Weights of a small transformer language model: attention and MLP in parallel.
Each number is 128 + 32 x the weight over the matrix's rms, rounded and kept within 0 to 255. Layers, rows and columns count from 0. Numbers have three digits each.

# layer 3 attention output (transposed), 192x192, rms 0.072, rows 143-191, columns 64-127
168084119130154177096097117102090137181102124104102104167138167101176149123161171104157078104110102126136169101043137124082127130110145158132143131126102130121159133134099090080183099124134079
092138150132144095144146071103126224104107093122178146156162122132161104133111110199140117091133059156169061084167173088118101144180171157081170183072126095166168164171146185129211120148121102
075118108095155122201094050138157131121135134156123079101155116126137214053177143083198149142093161124137165107182164072068118148050155133154152162139122149111179074128128156123156103158070123
141160148058111126142125111128158099080085116221170130173175160191131126138154130145092127066128135111157105101134128111129127147075112152082110095118085136136143173108135137151094122140066083
138143119148120136139103092144114140160130162143161104107149139145064118146177120125087154137165172140167149088122096073059123173137123075157110102137127147075115159117139098115163117137117150
111065125136127103159099164127063130084152204130125149148075181164073152134113107136133122118146120102155135180086109111093127175147164132148162163162131119119138167162120160134134127145108122
145157143175065162166168150184174116167125148140102126166096120131127168095155050135151122116124121179188110133162132105166113065120076123101141141135109119123075100119155116117110158117147090
094121222099134121167137110078101072212155159174099125102111125123204164086137154139130182132129129110147126089161143084115102165053112045170098118146104136116132178192127104153193150085062126
100132139107238054111162143123119178132123145099076152140163171102177107082105143099105118046133075081195156094091112208124158124125136126152203117109183153146157113159131079118115095178173184
140084111123105138166143064133111136109134131180127105147100186140136071125194107155159132119111136149104164109154170158124173123145124098121121106084106082128161146160072086082171163129195081
142099171077151117114145115162142151139087126100120104114141172137080121107179103158133181135122142077192138129195069166177129165123101118147181152130127057066150101152127108082082122144117098
137156131122131147105139193163143103153073095115140134099099154128100149101116121141104160163138138085147159111116148086177098115170200144112109132112082132090147136187112130175103152116104159
156135134135132113141109152099126149128092152134162091137178143149094110156078124089133076111163140087117155137142148178133151113167130160157094127170167104141070127134136155173092217109095120
072152168096103122147129112128124179127109127092137138135130119103131188145172108137168133160195182144092170210076137140103180088126131122100136164084158051114119059097137128154106071181112108
131141136128222107189126192084160112117177068187121119148055105092107139180086129147108157094093127150098070178186132158128089128102134147120092132117135138150124153077134149128127219114137152
131165086070119119034147121205089132125109115098100125176034158195098137170101103167059119130187136129118116160179151144130154088158132136154166114165100195129141102173161157238106145091129146
102119091159156124151091165167158155143054083101162141119188112126142146123155094144144138154189076087154035152132080140082145195100114141138137120126162154155108185143141114107178208114090166
113130119061152139103143182095085127101144086097149138092159111123141139144129123143159119203106150121131138103163139131154119073161162128163148074122123107168115093107124128141180101143161132
108119176102188143192189077138102087062095119189153133061140185142172137163131070163085111031152108191127139105080115069061125095130178177121141203120114085108095095138113104172101119115118135
170114173114152126053107169127132129133102089085123117199166147156186147134116077127165137090138119159122089161132142071145091101129170100139088162123097130131124197064130114124091108086174181
155155236120098096155152135124193093000146115102101106173121104101120153085132120134124109142087113140110154143128091113174097151126066128161155155113106092127128124139110103074119187120109164
125151154109125086156166135124050147118082094146156161097129139156126101135103142103133180144151103147151176112093131183115096134167147148086109061130158072106128121100141084099132088105173067
168130152155131149165168103150119124114119122122124161113099136145122088108104136127107149132108081118184149151088153136143181125104114135127101057153139138107108118119136121111107121134107186
087138096111202163159104124128189194122135053161106108160113113087126147178092144106133125222132116071172114123066093119149056115175131111135151065140151096140112119162120097105145104140195109
117129083125101112088106118133163131116210113187118135140090132168104159132099139108084186193077131131118095158187141246166090146116170108120176098133154142112174090113160118065119144167097149
133116074090095174125105069125147138158163118158136129152186180124116109141116188111163169120092098180147133108091176129126080131139127145148098092104140158087090153196172193052109141142123085
041198146093137144126098102115086050045114095114086143088169107172072085074076058141106115122097129164165072103081156149183102184123122190157124096100180130133177116089111172144144164127127188
075150184113138123158141115184118132143093164054143129101123108153115153110146120135085120133155116179135096114132176066140120129130150127129144120093159100198108129163114123131116150123122104
131116146125063101119069069153110099126119166184104101108116153147180157120146130178131122141117082180158110127216171101073147081137114078135163122153122093124120157195158094092150110157149174
113091213169172129141096106146158083119133050098114069159205159070124130164145122104115177155139070116131142189164162150127159099133170081117113204122126113114101105133129120165124080091134135
107139102143078165157127161157126137163111162104105155161165149118064161148122161125107163098163093156160124139139138145132070181126095165155115080097138229133074081091109156092085102124146116
154130163182200160098122124116147143128129144158117141102147061096181165145145133133114098149185117082132113130091113091141109121128111186064109062082088102144124126169154131093137135104211155
116185152095099162053152116166161089058060092118077107124176126153083134162083105110175075151137151145074117146155110160104124087121103133159106112111131137065154133153161132129111201125119157
119155131113103110164122185130116153151164120130101118168084116086100092093128135095158118127180121118162100107131147132151093143117182116151123152145116153096141087146140064078110127104161104
087112134112140091132160177060115138147127176166087110162145122075102116157088130094106068147127082121105131177168165065150114126100086060173087122116141131123139103071196091087136123169085101
153074105190130127146101137112107114066131123181122156118146116155125138061063078067155142091166198132109093100138164134105124134112111178131115132089124074082111151104082111094170089085182199
140103128134106127151100096154067137153151123123137078122146100101124199098114086136095129099125128179137156103128164081118099074150130097128126008082085041121137148152203100174149086144109137
128133150151191148125162119109135086173112179100106132083083128078113102114110160133147164111155199161172143154124102087103125118135082088116129085120156148065109153189160131138152117121119156
092125181163090136187087142131129137133123164106148090094090096130185155145165150092187158180101104157120106184086102156137180066130157125087071093162138146126152151134190120182165185062139188
160080142055142155233189139036148118160108154197119072143178137114109159104069086163151090161081100099071136130116115103103179118098156074079169132138098160115066113106065126097180127122140150
101095163162198145083144094164142168087167114107104126066093147155141083105149184127144079110131095164139160199106079120136130163091130106133131134108149093110143201160139171139147139159151126
170121150199190157115125135140151168169120119096137091173169115076047116077076100119160087162129132203116130171169153103186183118141111125151097109091211169085116160108158149119146103176148103
154128112128145132138137120163106151185216087141095140146114121169136167143085144083073105117110094198139093128137100142116145146168133140106165093097163112143136129096173173108138142115099157
102092183174093149129161156105152106195091168141124148088088156086055093087103184143129108096160124185122125194099149129125126135086124127074164133152115178117140090106116180183105138161104083
139108160094113152103140114124070123122098149138136112148085074153103125096135149151164096176132103150155090176099150167127106073100099152171126111132135073090161140165126178158105177110143145
113144110130108105089155109081143108136135118163134114149106158162117152135138128120140166119127034154096135207221137164157143185149126091120071217142089123127124126127165096141158113082159150
182084084139124127077147073074170119106125116043118136136141109144149174176156110109107112150168090159095160099132142127136174113101160126145169188100087088137149154129119132153100098167110108
136183159133185121182170107135163150132143098049153158114079106142076158062118121087174106111107099096132111102156113110095149156092113144155136182188084198116155067096111139144170108120158119
127184132105175144115161117191123155144142145117128123157121095133129085104142090166133133102155082117141082118123141122194066073115203183132145140100134123143107092108138102086127113159123179
# layer 3 attention value, 192x192, rms 0.0873, rows 144-191, columns 64-127
142140086084086160134161174097110104156120181001104154093142138182052227091143173107152097097117137061081109106105084140094129118126161120130181115153201146123098094182136130107126111143093127
194096101185148087087161148226130089128147192142173134155100099116106107161110034132128109108146181157143131072135155169106143098116145111141074098110127156103084112157112145142108105174132150
152133152160092136137137128137075166112119135083100102106139158154137105153081087112150105167123181116118211138151131059086152085134140122118131167124128106164137068068148100063145148126152106
138120132153134104071162089142085131089109149145188090160081165077154049170092185179127113133180065111113119113113116123148120105138116125101122136145107152101102133086135080134124123153128158
164159157107107126079165137118123089148095087161156180133161162150068114109076149110151112113101131101170078175090155191125139193125129136103119136135074113179117116128132135142115119147136147
088125165151112099126128144086041140124114165155085132151166198113130116141171120118078150160143142112102144204082064103113122095167029051066150116097110145160106137119176143142110122154139048
110147068129138187084118135179110150061096145116123099120127090131131124145140159170096115174169154131106173147061134163156137132146094194130048105164126135109129121102081091080134170159135112
084130087152123162102136128127116183121129094206138128152102099090130112054170132138138127204130115154107085184088112158131091139177125127143126076065158161101141124168110115131115125086110144
110118143163171177100140078164161148169105160142146128127123108114093104146126156118092155140175100122134106123112133172119156176096052088142127106115180115182062090065123156206078161183131111
153111121102195110116096153079108129103106169129124112110096125137102169158095138148076142020099158137139146130154177123167148144113119095106130117137116047154157114134102190106095098134150119
159196118084175104125066078126106123099115145150126156134090102111137112132174107108153171191149112141067117087214080169133164193117075180126033158160120149139126128135107058103129117134152118
076131152135148065143107112131148134124115092127162168163140149147213137137200088140125136114153127082128132095067183133154161073107144059092165160128130139121158163116116129143051143138135117
124136136118146191142204125114141033185105120111146138127128118127075122058105192142148116058072117083179102096106121131116119137172138139116158061105146102121156163126094114103134098125194195
083080116134133129125106093151152112118106094114140134172184104130156149153162133125114123128119150106111113091131155068171135067128142121106158067106131136151090136131146167142145159152094094
160115155156195092144121148163179123144081063120157117212157135115136142170133142128114089101103142137112165105091152146096042099133141139057119122095148182079116108147141113139110136191095146
088157128133111109167101114079124141102143140128063125147122094090148164100118095102104117112161142182099134099063110145124110087112195163122102075148136117142094107168175101068153161108135087
080095196127119150162114139213132144166161144153160079119096089136164130083192114088137130041187114168086088124108152121100110162157115139154112154111120115080165182156068085132117122195085167
097149099144074155147146069070126140171126130106048151185129124134090166099129141130137165161117109087206094099140098134096133090126115131124171133124164169144046149217134157132108134133124107
085117116081064101115135142062165130102050088108091101119132140128090136117179114130127164085096160133089138090176170120161133115159155079126163140152172133126156098154146161121089160137083095
164181137139146174091154107028080100128121163149086173116158181097091147148147118094057109157137103117120158192129131119106107089125051067118126125136149150105076104119115102158131123156152057
096149121122107127159132211149131079094153105084131165101070065115126155102149124127162166109140120108138090150131178139164208124171100114149152118114160144152148155115135134087092110091130167
104140111083101122109133150095128105107145113126150113117139084138140146149158172146134118081110104119138109144087081130131079116160131143089151164176080135165111131187127121115179132103092070
090138152122106127084127158156104103119120109143125100116155086120123164120104177147161069130100129105114113168114131165144150184096118083114102105131112152083107166075166064103130082117105186
196123152139171153159079131196113068183125073096186155181175105108097177109131194096129112127137129073130166122118089101150120126177070149171145164088114109128061112082121148135195096154125092
081084126174124103117095070147114163146124089124186096114147158084088112116198133206106166168190105061081158104179090121155171093137058126045097134097121120130160162107144108188076130154111124
155155164104138109079112178123086134108169097151119146147130153170144116122140084110104117120124079119102081138137093110101224136119131073099075180110123092190203126062105070130135131128094098
114127100125092141159167175089118182167095136136076152174149110138116121101129183159161092157108163112119112165071157196109091119090129121129141136124158181136101161143168095136121069131139167
135066141118137174073138170116110139149132136104150160082157186109088138193134132180135112158149146176138111103146111139126131130107095121138174191185104107122162105077116158148089158094103088
132156137085124168167128143123134137116039167088193134157133191164110166172114121172152122113093151165102092067128116097128143140113152119139157135144119115132110125164114183124115121140130122
137103068170124145155112125124036088046157090135167088161084112089168109126122092119138113122127159109104116087110098095187089040146177137103148160117115108129163202109137085101144088121135204
095147128157077126134104151122162186122095142106112128145119141103129098084121167114078161105162166122148118060105136152168136118110162066137119115131174128141141152142143157123064142108102191
130074162081176155192089147112109178173106122107065152124115122111150142104153115170129125181107134167102111164146099159118131110122143142146089183061119134184094163110153089140153088107100124
098059125120146195100136131117138120127132149136152108114100101143207124113170127102119140153142105161129112131166172078215113121158135169141150088107116150145114166115129163136148146136127195
115084144112184150132085100107117103067127090147132163138109146131130123121160129154097156138124152135088167140162148122141174103125152128128170100170114116109197036107052128051163159054152158
197182140131125163122136100103123099147139142170101175126158194103067084147116107065119122183179078141151152121166145085096167169177050143190097146164156087153116121119146133122108125126027065
147121124132116124113219139174128127129123130108165090115127164107089135115079156161141098137169074147098148124101094153119092126154114167119114177188128150114098138119088115121117064103093128
147126088147136166145176124179105131021151146128176185161104094125123100116111116148112100121177170145093126149072109177141084161113129138119113121136161183161138122116086130130111165097108116
065092165107066095125147114194131132110138111094204135115159126133145111078125134181187088085166115142129120141081063123125123127074173099054158109130093142125108148143150110146138139157181096
076118062172090164078086113084132120162151092177176090142138079118101120172143105105084197141177073083141116120114131084143142110201076141106123123127105076059070199181115074120204152197133136
185159112064095076113153138053123122139145084126174132124122160170069152145146181160107132110030105110140106079128079153104163121127172152102160136159113062136111151206172102118123101085123120
061186130167088190143126165159118169174077122143116124109106157121133143124144137100153115117166145083076110106067076126160133156099067172170138151074094095161142160088144141199130096142080161
180126099150137123078104068123138109095162135126192181143148113093141115132085169118099115155126111082116125126149169138141106154106086083113140164160183182161155079134139102149095123126099142
107134126130135084123110114130119109115144082193137124160127127158105151092133123101112144110096156095154087057107083120173127138112192162133128118138100104152203168156170179163127138159109190
105164129109125158149123163113154141122165105149163142105128099140123094114105130125079094099140120115147111110114111146114176157068123163003154069164142168153134167162132120171169136084111127
154123122106206142108102173137190134051086081078184153134148066124152111162095130156158099098121204125155145128111180170128150148132166130093136064128167115102134117144128115097144178140107140
173175107104127168081123121060119148175169156164112096136131151180171112178086143154107139159055150132118166128119169140119105172114092158094106118166147116114128143145108156159133159119130164
090124110174128130062113145175135120117146200148159118160149086102206130140125068048091114100082128155148114161112149196177149137116098080139099135036145125173130104200175123114096120197164109
109158042156133092131106193081189128140126122091094122139162084147101140141242135131111139149078179085107165083102118166123115102167140079099103045099168165074122134200140108094127135136198115
# layer 3 MLP up, 768x192, rms 0.117, rows 0-58, columns 64-127
107158165102122135156094069132167136125123129130084046167129089089113130099090087111140084130228143108119113155130050090169159152100069127149150092109170101148151157105118121170165108193150175
131153155141223097191176120110134083033087103208128133156183127117077150132166111111130108098089198136173154100125176165160126145127170124100157096111124140100112161070124136142138127140147109
107139134078119079084118154098144169092192130140144147163168100138127127153169177106141150095085174112131117076081216179160112135062176100140133135084172073147130121112196129107103106154132119
132185121155086092068128125109122208103152086143212127097063151127099129120106109138127151154108076132129152130106125099104127130195129103167075110093081086136150145181075086119118109102041110
156135150117111126155142102151129196089152144192125096167135132168100122058080120126117131118102160170119123130138103114120104096070082130183118044173136150088107161105138081068106156119148122
126141041084100192124156094160113114159156122075135118130120128113075199130122122129105141130147143191104147077154139151111143058171145120137134092184102098134156123157091101146145116066166155
107134180103143137132144117124127085128113151068095125138162113104149175137165140163156124081109117132138125178123113103160134105123131106111111148105112110152123143133119053093140103188075127
177139104087161204153091178093133124106114141148155126130103139124101152127130073115109155116080126124124114171144121124135122063086089147117192103131088127123100167099129138082097160109174155
079169092104112134208082117173158104130074089177139151140122053111164083133148176076132086150119148156095175127149009132141134145101123122170119145167106117024142074122181127123147089188100058
087142115149112123113105154115131147134117212036192145129161093126165159120171113092143123113167164103175134172139101129079087108110083151151170104157135145109095132085146144148127147094036182
142155056165068176145115170124106132106174158169126063124120123122117130142112163094078113160082100136144133101128138131105072150120150098114155111137088153140123163128068091167139146139102112
143101154115101096118136075137144128130138130098082171147112163105140104113078133134115186163086054102094228111153098130128101123100155203129148119102145106150151123150070104144075147194106131
104131150179087170149129165157101103131145092119142096130156100078145140145119130084143156123130132097131157132151152081165147123145080171130106106088081139101130120106114123117137112148167146
161187115141156135096168133155107081138127071043137123134177072055138112151139142162122085144099068130181137164167113079158163205100167116106115120168119146078105129064113064097108124110082117
162155133103138073108107124092145137153137171143092106098103150121119135128149124130135133107124105156130091154077173108128098101148177119134155171188072098119181088155096104150088121096118130
213146105115162072116129133067178118115137172136083197148136134152124104092173131165110113172134138126126163127152110178119142186085153078124127100131127114141156121090128131156149086161065114
155161129153152080126117137164141203099145151129128158099092119123154110144137146150098133076123068143163176083154126102174125137130104085076201148151121137119129109107130106130104059136082071
124134168139107147097172064155110123149131128146115118180113148146169107139123142185085074102173059165186153168111104097121169099143133112110113170093104138115110066066165068143118043084127193
146116065117100138166084181131152097155115158174173112178114110178150198134154090153158114116079089115109142135168136108145133137127136101121156150111104149171150159133136111129101095092103101
151092125136099118169105147081104132135168169076129096169103094128122127112087155126127073103134160151170189119114172120114199117112108178097142134078067136123144117098125168120120113072146162
111107144112120117093129160114142153149114138166181140098143145162139146169159145155122127100103137128093128131118119193101097142088114107116138177144145087112119117197127142146142076105124139
173117083092104096090137160163133120205105105077102135068127174123153131177150110138108140178145131155169117106146100082174144084126084126072213091169066169186129162152155069255154179117176139
165154207099124166103072063110088095203161125126115083132104121127162125154165110188113193148097177183109155053196126133095099129199129135158173098155116157155161127135125157170129140073128112
111115129100192191076167120107157195103044117140182100137183091101107125122124144121144102129178084178119162157120114089118156110112132143118124096145137090071141111136152121200114135127083178
166104083140060064132094100134201207148081127141137105136131164137107154120192126199103122113162122169143142101160127109157111159120148103183139140128117115054110135131147131159114156166164137
112179093125136099163106125164167098128065176136141110102088141174168138103193179066120150135155144159116106084127131124150167161116101098170097142186102094108133151149154098096129154192117112
121122178151091083068102139163118098161101135144089159167141127156085115095182157158141136143166154093151136177111131176143119136128104110142103136157170163130094153177157102066095093157108117
132106113113113125116139107073144130150127135139184175137146089155155139197144124116135124127175118114179113112110114122152089161147086144109121174049105152102117158130142102119167152193136128
110119175127145155140140086120129116118087126071123114103125124104118145159086127190129082163098051160091113112113138114107077079142168254138160150089123134123103131136128104155087066056143146
110186123125167172170099170124169167064191097178144098121147092109129127181136146085123116058122123152175099127207190103110122091097083159151074131192129103101127101111163104149154139104113174
118153049087118109090083132149140106125087157155091105207189134150126106151176168168121072189137069137182144129122052118098137128085152167165143083166192085119122115104134153156123124075143159
161096155071166161111140237108121078154129077166146154089171112195105126151150108112157133110115129155147138205085141050130096118133109127138151102058136094115152139115152181138141102206138095
100162187133147130106173143134150151116119081130163119133152112125123172096173097150174073156136120128173127151126117116131133099116125141155139102135103166121196104137191126142111101166047125
114134137130099155184095143098162141152104140118155133125123082074100142137104116148183110103130125099103140128147115094122095096115160104115214119114120051135122128159070092134046052094092159
128086147151154167178161165131201122112129108174143127132109120094176155132173112093162103072074182107144139117091119118111103140147166190137120148136118089143138175092119117086108078156109111
114148097100154093139140104072144079119114074120121187163139102193152126113154097075196144112077120072105133149108172122170095165155148167167140090149098088127130087149180122105158085091065096
083187114115149151118168082131130116156138116166151158142128101147100139150148114147121098166142158174178120111128082103142100127158175113163130115116099124068112094169112149182115141134175134
167101169092084134160119103142068126102114166169199057117035184101193150108082145128079090094078196123140217115098122118090087079084141225108127177093137140190148130140186139138077086060142122
160129171140151132122133075118173098101179159097105112082134125135160129147119129109128172130119158082139118195153167082107116147168105146136131162092062145096114125119085069174129107072128154
140122120162132113066134136152140150124124111084109142138124116134133150155156130162127123107120103118160100067157136173126076148146161124140152129122138132173172094077096079161155116106108140
107170132093107139118111175147099088112115093145152105119110107124131118107117184157137152129130076133208140137202141191116200176108119124155108146185193159114116074072131138086099124153127081
098133111178166131121119132111176118174096087157155091151128141110101179129126116151166180148097147132177130063133140126077121148084105133157152107125129143146096149057135121112110135115164157
194142151122137182123164142126180193114124143112154104133095159146072175120108087106145124123145074084128150084167124126085158162109122072124104109118094083143107152130072151083066161114157139
160148194147163103149127168125106077106141132156116169091157185136058099132109095153123125099153158123162185144123100110118071087128097112124141055121162188163118111137119128113109125096119077
149150109180124123154135137103093106172133102108149134163147128150131199094158095146186097100178151096166149176108105110076138193132139132109077115148147101120116089103140099129142184168157133
117149143170173157131131113105179094136126083178184143213091196144143144190135140126091117190119121103214129110157161132128087119150148124127077138131142140127096142121132085067121125070088101
099111125098122116138135103037101132130139115137112127087171137116158116140149087089104133174116155156122140143150160103126163144132099102153175160147116054138187117091119146141120116103087144
123138166143139120080122190096138170137072159157119102139100131081132149107136118126089143095148125165173117150140103085116172000145118087078135190099100069100131099168099113123115129133161128
113087168073045104098052121107174149132151126119139139112103061108147133146167147105095123145112145164148105147104144144161171142115092142134185112170122120079156110133113126104112120124109111
152125114125100101151099181123083171069128130158115127095140153154042193117204144108145181145071148065138079101116111078162089159166115063125151144083076151081133135146134145117126158105122132
168147116110111139159134125135142180149132161157127107130060104130112157157092182106121138157150199103170104094150103193212211097123110178118105146119160130117150126144102130112156126137098155
144149139163152097130094078104069189207097055108124111160179154076131125102124091117142077089143124131218131101072168146125181093078086145125076166094128107150176094165127095076179124094105101
102170194089126185155111131089126051136074114134130111143101123187162179136178137125147158162110110144162188113184176177131122132176151080090150109080104148112113214087190089095149108163144140
170118152108160145179118148183181135042050175111121150143115159181101111081157129128132118146098125137147096170067087085112145135141113129127113087074147070100115127157130120119135101149134156
079104165081132106158105106104134089113136159093143124124123102178215139151114136143130156067070135136149117135148147145098166107105138096165099137112087147129188123153137130133156126105114071
122167121161103092156173196157112062126137136192129121183142123146150086170121122101096111131212104061137137135101156201143107147120089116098109115115129129122186117102106144077085120145161157
133150127138120149181100148151221151086121164094116142085139152146061120068147107138155076164140172152095199164107076111173108147123106116225134104083125148076107144131125116133144154152128064
084130131161100098106115129166124110089143111163150103135194124187191139137145104095156103089134131130118139149115107136113139108116132132087149100079135112074119076162057138161102144192146094
157117135184210097159149137119135126130130151079130116075160113112143098126136155084034166089128129104120122089121161151137128096125145128076107121073108101138128150120146079134078124089125121
# layer 3 MLP down (transposed), 768x192, rms 0.0774, rows 0-57, columns 64-127
104146151123132200120128168134077181131161133175111082167158070181100105140107086130127137186109098112100129112129126098160129132200154065127139098108091138147164114161108105183186139184154133
064036120140094126192062082141159091156124157068140137094173186125181178202134145119108102046075109159112141113068103083078144110138122149154066100126092089126135075155161195160140102126107110
185149086102144127194150096101127117134077133065144096153101189170077096076146093163134120143093109127143137205135145138060067099136158123165070104139080136123150154143085136127110136113174162
201155092153053078149152153166095197108178119074105154153125112172121108125143101127132126094131104123099180114176110136192111116142187138155144168113124171173094093096165115200155094126091139
111125055096105114118166079141119133141113113103118143121157125080168094102128170117172097136158116097133176132069156152144153165156153120116162181080101167125149112141146114137059108124090150
127111131137145198137148154147134114127149138172100056142148170105158092145126114091135167082148167177128126127159116170131121123199104187182141133119128155131110169127129096200124134182144116
110120133173112121059106169146158142177159089127130140120118137193147156074138149116133127117108120144143117117135133148136164174119109091118129112132121118131129136115131161111106115149164212
094140097161124073109134095179133135152126125099113142123134150113130125179136164127101114154136145130146170105136128179136169146136137102143090159112156123135159087114102163153151105115137118
132141056132119084161052126109164138146077093139100122121104063058109087202149171084115142088183117170094111191140081108094153121097150080147131032155136140135173125116144127185173141205119112
130117128108135170133153094118149146089121180140096164080160169157153135111153092114123136160161136105088118194136191138126152115140119150086112144113133113103108094101118135126155166120145125
193138101180083117124147179150139154113140089103104082090117152093080123129070108127019137201125087133123098153078112149121122129122111105136092122101114121145152130068140046147135081120095084
093042128163125102164107129122122102137148147101095075120173130168169196127138135020142106068137103110126105111177141121154100174146098152112122116137139168108150175163089115136153131148114182
089124188183083124122106120109087115149135152133078094169131148137155103118103115145150159112073131169131136192138076091157092090118173212108076072088176101095180064137148148158159152118178136
172088106150100073106121122167151176155146156102128171096074148173132108177062163131137128130111125139104057116097137054222143066162144065099138154136159103107055120029008088183136132098125164
133134167146111128099127092153151128110085165141102078088124136133165150193116149155139091145140123122108157080156100110108164104146146075123154177122085057093115123124130114119159153127129162
127115166087141183091167148160116148154167066166113110094080180096144176137105043113072126178119150108114102159143128090129157190102134136117103109128156126103173165139165144052085144149147201
057157107154155163111156113135095088130117089125129105148145113085165088141144059117133157100104164093106176102191127079127125185106112086115173071132109180140122145124142139062156149124116140
160117120120121152171098123111097080180149169125115080112144145180112088136144119124197139160162136103088127119156087137181103136108110162106167134137134078144204177160139153061103104134144147
139131116134182126151086129147097186131144159105138161145126138146111122124123116131169175140177157130143118104064105124123133159121179114128169134186098137163113168118110105132152139160112084
151118163070141189093144120154076126075149208129155230054138153132191163125081135172086151140125103153124041132192184142112094184161142171074086105113086098180096089126082186164152125109110082
136160101149130115161153170107132175128148128100130098123110153112120148133124145070117139111157112124118135074123126150100122146095124174110151111142124113130120117145157126122127104162151159
099071147117111136140102138129159106135116150127081078202152121140109164125155123094089109139137132195124121084182087143053117151134145152101141133152162138162113216147028155143120170110097156
155132119104126188125112097132112116145134157169093144105154118092164118131143120142077143108105124116160091161128131135077160163099130105135129135111133113087129106130106176158079117120099168
150131121154107156184182143169153126122042160151089113154154073145092168135152144104149061100099084108055125067162123128104186138101185121167150075214109169086195162116130120172210144143151088
141101164122103144082131103149115120115131102113116122198152173161156132117112174101071128076087138144131193110086153113167151079117132172136124122096127171124115118130158110139141174108116138
153074114136135161132091148144143141141163197124195152117125198164159100112081123095101173113102133119109108163105109165127105145169079117171127128093137109115098204136136083102150154141141139
206096140097155174149086153123092107113103114098139137136101156168132104137114137204076159140129157122071126112179084127172132103111109054141118119104169148085112073160179134125128109128081116
087109163153101052093154127143163124087120090148121108138118152049110090081193064097102160087109186097081147185180102160092116148074129183130164085159167098121168109142189179165184152109149117
165119134126096125088066166106108170142137131220125174111090131099170177149118061105134144120139177125095163188133130168141098126168117132081154121090171130127142133168141100073135169174123147
108118182130085153121214152155128113155078141090104202119135145091119163083093154140163151154123106088168108168152122184181115131149119134181084144146199121106180074098105099168093146110149153
104175077087133129133086085110149197184133147136091124096147139137124117151127172112115155023120180148124071144126115152143113100138126095131184147092148123128151125138111090142085145187137125
110131207126152125130129162175149129108154113166060116133103080115148162156082114135147093142165146135104115206080132198187117085117103057178145179135173149116148149195171142156176091119147108
080181104184130113105087127091152127117053161110078139153079156137123130130176171200174147130152184202168155128142106122063113103122115154083150163121111100138113151142135136106147144147158096
168131122082080154083162114090139098100155141098160163122128173137141131118102083195187152136123138115147101149140137101135087181086167163080081078093120151165087085162135156154103146096140128
129138100092114118099146078118103090123160168109096184093156159134072085151111140125138153150183074130124093141146126153123132156093107093146105147098102168132112109141143119159131137101131169
171108146163101147141140130124086135164195164095090126063115157146137056130140126122071131116199149175139113091118128129146151121133120145100126117123187110071109129082096130100140208113131155
118104108090183139106140156086113140110143163117122077107155114087119179145152104117102129140119133153097145069086056092110161116092146130120100141142135153111134133104103169091100171139111127
107124121121123156160097119169136152111226125199065226150108097092143130120146151096107111152137124119092098176105118190145106167142188079160155107127120099096127128084148141214134109156094194
071087122148066132166081113147093120131106189131091052075148111154192057100116096105118166074156151093129087136109176159109132110154132162110135096113121187075118164112170093150135105059182150
116096129129119153168123141102145124163136157144125131101145150160097110098115140086114128124164101133099143192152138093137112097123058175132112115123163080161118135137172140087106176121084135
100141161113103064108119075159105145130120148129043100108103083130146154138111143154136172125149130182119078116150142130158125112160078116138106073167105135116122113164183177105140198124073066
128124105158109127105139126136075155089118117097102208061129114102075111116145159118062085132170106102142115204124157142140150140135159180131108119133106109169148132169143128123121139155103095
116157172148141144148127121160125136129145129076116115063091122077191085137083058087161049094122098100197119122147063149091159120157098167112136143104101104100080124097145154083145091116085005
159136121127084099113136120133137177102104149115146153108096113117173141112152128135146142133097149094094151210127103145153161153063129115119139125140072045167155157124125156147143124115147098
186125189083131134139076123150139074103138214172152141108122129150130119113109138183161111098049090167130119158155144146130103210101124156138138117202097135165088140149110110157166170176151167
156138161083138101095148194145130123129073183145157183129177099100120099157077150112097116076125104144050153141078112116154135134112094145108101144117175125188114138179128115186131137147148142
164184140134156162101139123143177176122139129103128092093125200170166149085108116145108112108131113121143123125106147106151112051133155046086110151080177121112139151122119145127119139168170120
182142154107166151138126121136087147126167127113161083119156058099171170063089094085087147163160207101171081109152114092151087135191118072147150162093100121099138103183140179109190146098075118
100108155049167082106180173084116107100109179146139220125058165136081129145066111152069088140131109119129066120180118053082143150138116128143123130140096100165177150133158105123148133147090152
128033089095063162176202177126138141087192088145127108153136151155112195153158152150098121160109114118074164153102136120159142133182090096106120172134082132132123120154121112124127096155126153
141084120133138151120126150111115117097122116099124160125105184150134141115083109090110119163127108118093119140174134122115115139108154128114158116105119086150131133135110141144063183081139144
164088166138102141121115168212134094151154106129188255140102188076098136173072177105100164060112144122101089185133124066135124126124152191128105067064130135113097193184128145128122142115141125
127095132142159131149169155173123103053123152120143128099219067167152202159062136116129145068151137171063116151127099135185131165119083138140134099193129152174126107141152156138136183103111075
154144137101177095154095193126124196115055128202086109099165079132079172102196104141152076173107158072154094089147110136133163092103152113126094092228105114162194126111112114135097124154116090
160129077165096117109101129148157093105112154113114175095144120131055148162088137117074127146134141089107172142051151134103098150104146116133173100134155112111109169095138147157111196121118147
135137122127090110087134092138096165169152082127183112131135130097121118104106103142168143155141152115071113139085105115136144148145050100099155102141064149135100117084165138166138122092120134
117122143173142091115104117162118141047194085151129178098114145079130112120081125182112149105080174111083161112094148120139118098094136164182106127109138170149099111196130179159096168063087127
119148158125135134138164135087142121120139153108089044097135145132119160135125150135149175116086153111112147083112140165156133120095131131143102152121114147134102164146129194114171166132128105